config = dict(
    n_layer=15,
    d_model=64,
    n_head=2,
    n_kv_head=2,
    head_dim=32,
    d_mlp=256,
    vocab_size=8192,
    activation='tanh_gelu',
    norm='layernorm',
    norm_place='pre',
    norm_eps=1e-06,
    positions='learned',
    qk_norm=True,
    attn_scale=0.177,
    bias='all',
    tie_embeddings=False,
    parallel_block=False,
    init='uniform',
    init_std_qkv=0.085,
    init_std_o=0.0,
    init_std_up=0.085,
    init_std_down=0.0,
    optimizer='muon_variant',
    lr=0.00405,
    lr_mult_qkv=0.4,
    lr_head=0.00843,
    grad_clip=1.0,
    warmup_steps=0,
    schedule='cos',
    final_lr_fraction=0.03,
    batch_tokens=32768,
    seq_len=512,
    doc_mask=False,
    train_tokens=128800000,
    steps=3931,
    dataset='wikipedia_en',
)
Each number is 500 + 40 x the weight over its row's rms, rounded and kept within 0 to 999. Layers, rows and columns count from 0. Numbers have three digits each. The size before them is the row's rms in percent of the matrix's.

# layer 7 MLP down, 64x256, rms 0.0712, rows 0-63, columns 128-191
094:518539534471405497464468500579498494555463516531516499535502534420464497456500568532456477493477481564496464513479480522499562436562492465508474530581553531498523535483504535516499478542453511
095:509468609537493501474571450438476480479479493541551539502514471581478584532553490594533397517491478459558503492502517547505537531441433514447470513475534542477527523478456522497456497490512536
105:494568478506454485489530494487561531466472419515492514533488464532539498472554465509543499465406450517481573542503460503476505437519505538490520477522511497609546518497519564522552506532482512
099:528475482476517527485523558477492441469504527544580475553466503437476515482464552561444453506434542479538523535481506525540521554476456566478431495465481547472578563514464500499506424603465526
095:523508488513477531548508489471541582503475528511550533499576504498415466564523515428487521521485491462458445456482507475499492372547500455548524548459526576492538528524542536523489465578476430
098:481453551484527484488437458531489485512553483561515543527470505501467603517516525504480500465510547485559545459441474534505440551498430500470500499442502509524519541523482501415523513509486470
093:503503528442455458494503507556496453544405518577507544512511442526557475543510436503463412539488449524592508476552514599496593518496539489433507564449546452493506526431554479468511458496575523
106:481465467535514473531516449481498543516459533460488531436472443467492495515440522481480486534608522551500479398472483468540434504442505542487516467501448442542482513479460463484449506524534511
098:496535479540430459489466467508458535497456506522541464434502553532545459533472478475496443546575473508516491561461522492528512542473482487547556481514502549558446498545503544547533432451540486
097:479511537497522420452554456464597477487495494421537520510499518525497456516539416500523443498445528500509448511530461500514543544410580448472489575522420504494448463497530499528505557530542504
088:558530540546450510469561467537519526481482435438457476501481491494528490460526488483504600482482486484501489575516432472543464462526506510532524535585563504390445571499534568493523543525534494
105:561521449512487487496512530536536486493594567545533466507518469470439523456524436502508489497458528525448596575504481455533462467543444508505540520499537499456497515524460420535563521468511387
100:419508523477508482602471569521543452526578515452447470434482453443506513499513524465503506517453592537521426493507469466496488485475522523470433505478505555560568498422566495459528525476455550
098:518570514451508545523579531548478512497515551505493424554476478459594500518504512559520530487487529504515547501476435450482506491552515452518513525534523519458544490490497598503500514602468501
097:519476480456458460466485546474487524531529414443474552474455453536490483520485474497447480440553503550469468498572458607517502488465523511510495523492503533473474508474487435400506535529496504
095:472478574520569484459536517536488466559438527487515480420539497424523445498492500469515441528460428457464485501479525502517524530503526418499472388521549500460522432509549510500445470588476506
093:502438500529606572495533502454547484507508509511499557526417552578543510397512476436508535547577392521483518478546487468498509517472508500493492517476496512506467543522487503600465509484517538
103:481526501478500482521422534534528468549471536470503488517494517528490546459495499460508488505484412561509457527486483432523461503546439470566501537557541481561546490482472507471449541534567571
104:454532537483497437565499550553546523454514517498476445528504565532463599477510555497483481496615603605475480513560543466481480481535459522596503521502494505489447476489448515501517454469524464
101:469481499475481471430475435486515470452548475545478500513534536572517525563468479546483526458437480498506513493500578517533543498595509581550542535504463442504612568476507505506506499491566532
097:510490503516556507514618493530508556460461562479460509471441515467456535435497436477485477477411502488501537476493472572441489517536546489494493519492501505490435478516523543497484523521474483
093:488491483511510609452499529519461446488465479551553436500491433521477456555609482438436521539468548504478566454463490427502496454502487502486515439555525456503507559516529533509474498526521485
113:514547524478512449531532502545507457561479458456494493586546547497466519499511524560496597496416516493496532539436505520493568530550517530478503469473472496495443445501473528427555506411481561
095:542441516464462488468501468461564481439505488511508539493405492463493490503505525531464540455517482437510491527452522527436469470438502480473495404530518503531518511496542495487446510414456481
113:560536501421548452527526498523495572514520544482436486490510530387503528500495512521509448439546550441529401445502427503496507539467526492457487568480474476537435508476515517547509457498456444
099:509476507530491486518457510480525518440469418455497517550554527463462505445495561515541497463506548531465559453506518522462558437479477547512532507460525432485520515528437519516421591433451552
096:482496485535479398476489461465465434444508471532471471508509423621506520457480503581558515534521503516479543533431475502423432545469489502514563505474459460555462505478583496521575527526467475
096:514506493517510462512452455528480487467487542516488484537440471526485447524525503569471588443442526520452528444501502454574513530491590476563560513494521498579520525465543512422501586459522462
107:449475493510515580526539508558574518448530460510594504510470537523515389468512494501533458522484472567467503544481462520495479557533512490478479501459434508418566469505485497465518501512472510
100:490466543540578521491414531477512444483498563427415518468524517482492459476425526492551518483508521488453504554512534527479479480473533556445503425522527449470538521513536504537465524479495561
100:466527490496507489530543442548429461467488507482453484506537528537508523504444505511550537578519472497537448550452487476516468507459401472490433537560502570454454445560510439538608479484476442
097:566442493507533509508532493520481510556529432508486508482421434438537498540541452535493559534554539527415450456508464476502457557565527482455510376479525470504493513457508449475499509441465481
098:460487493559493515484507493505490526527448419518532484493513508501494566525519485471549538564503448497527483490543498523553479463464531512520525502489479442525499484512478506491450457453426470
109:486493504450556538539528493476475556558530455518551567496473500470426570507484480462476475449468461525557494378520497496533551515382511479506444506498497538536467438525480435506490464459564513
096:462493462487481528509495523435511503545456517534565460492573512532551489489537549477535539487593483447493478476500538570569495469525567442525472466493406482455542573502507524531458532489504564
098:486545503504514495479420533519513472466525497541428490545451531568478469444476518528485492465562503453508463571563495500489504464512482556574506505372518458429506526476566476499539536471499485
107:436522453591513455518491449503562552466543554503520505485573481508449575550498471468530472436419535471406537579493527554519502466482459458542507497589473473494418492504525483533516464457428492
092:490454505465581475522436473449410411502567515550557472446534535523528432537516481447528482479529563515497483482510481504466436546523533518427521528505473475484440607523487552484497532481531535
109:525497593509461515510439455524484529539528455467536478451459442465512483539461500468467513502558473489499424565556506502562479456427441528512405464489459507476587489491575510431480524539562507
099:484545496489555557543532485508470442512439514571475536532518425487507523475505508520481474483461449446499561526520428464544530558481463564436538562517498586492492529503492504482547490459571489
106:545463463485531469547467519457484470420524466514476509497496570498507481456509549507533504536534499482589486451526506475550478492563493504496513456538503501489500512466528495426504538489425523
101:445584434464487497526544517438457482525512506475513536442512469504543446449454514497532535586431487479503487526467529466542513538407472424524469558484492494490472479487496500515439453563476531
096:504397502427504477517455561532463464520559459499515465468504530519511466537542530495497513476527487592545518499548459490481471454498531515486565464516515515445523440501471471466406582501517473
106:501486512518458528500524519446384568475524529483466438541487564543469487508479549491446536557586503497568553490446547519438462490556489540552470612527440560517541486540489496518541527533529418
095:505427453503490490538525443448517477496529497487422467547465507525570485528577474514487438549449524505557494467530517491485409545506466431482500483487523497526465471545446529507523504510552452
105:468507475492476488518476453460519500444497531467507551560529513446499532450494352556432514507572436499519439493513549531473520512509451533438501467453499468537493458544424429569498511499545483
091:470496474527544554471516533486509500476479544454527447460531519530517514571501472484504461541540522426472547449550579493438557521527525447486548470533531432520511412544446470557583493500512425
119:524535470515485554438499522461498541520494430520476538504488537517551503498457511486479406465494510469509517550561500494510505505593512454444491486482446447537463529528478546495535425481487525
094:527467544478482499501555496491561527528454508521511429540573527452460475527467572533541491462545527426467517508503533482455536442480528500528478471613491528494483486485542443507468453550467531
099:512553439469455516474495499514458628501527487456497516502462532566537484490544473477494565462488443570435465564472490522516486444553540535479479537487457475458508440474530563446505535554547530
097:549518462489522502488444541492423485553514545469530481492556519471583494429524511473496438541420498575470545485555564524506553505477507479484459466475510527534490525496536510519451490460483479
093:437466539541452530429459437534517521493461503474514561469569551510505579495487465496572467493489457438548487499449527480467515518477491615473484463498482489490493470495490479490529466491475502
098:531449434525523509501519445441492520501570534454458515553492497517410455564478506520461495457488519444480460490499488467525457508460497439520477525529539494547506436508552458477507528484567505
106:463488489551515537529500488452535462500494545481523550475429437449508479510439566425485524525595628453589484440547497456468507476528462510472481523477586457488501490489477520471517495474431541
098:454465459500466540523499483496471473519481520431490465432511515537509539462478458447566547551463486502534552437487490542522523531549437509526496562545507547493447486536456416520479492580543526
100:540485517453567477488461512496564507499506498529503490517478509439471531506459530548484529476457507466468518392504442419412517498444488483510461490483540456426517525493488518531503453503463554
103:568548508512490476518475577635495541520447468520533539492488485514518530517403483435508504465399445475500572528524500545531469548490551492499560494524545492512558539522533450477491474527507471
091:439505463524444491483477507499489471552474535464552492550528499498467434553548493501515450485550463458454468496409532549525453498497570544529488469455509515513454480410508546513464468446504508
096:548494535498466587465512492478501532492538478537412514463506510478477496550542500562504589511490483497496492558458497473452531497575498471467509556471507472459569460498445569548470546485516547
105:488484516519560598407471586423529536533529486555482536486496458456482491486542553435523541516543492545495511473487584469462500481544460422575533512560420490463500418533508506477515482451552493
105:543470523492474475467509479461538461487500512530561502549495421515460466500497453563461453464568467530522436551458455510503482448498521451528502531512504603544464546508499465530491466570441503
102:499529556472535485502528545557454489471484555532430510453498520469491461428437501441471536546373511518460513553505494459497564507504479507410435481488456545566532525487425423522473489480495410
105:535568476564441527550504537568471527509466489470493525491575486486524484477480516484530524475491549472490494484502483513461542581472529510555539499446518469461445456436432527547515535523485528
100:505498461411446401490476495461448474486539477508525464497538494546502477500511515563489472484519533459520497503515580486499446498457499534537552412495512491509465545556530449482483467443506542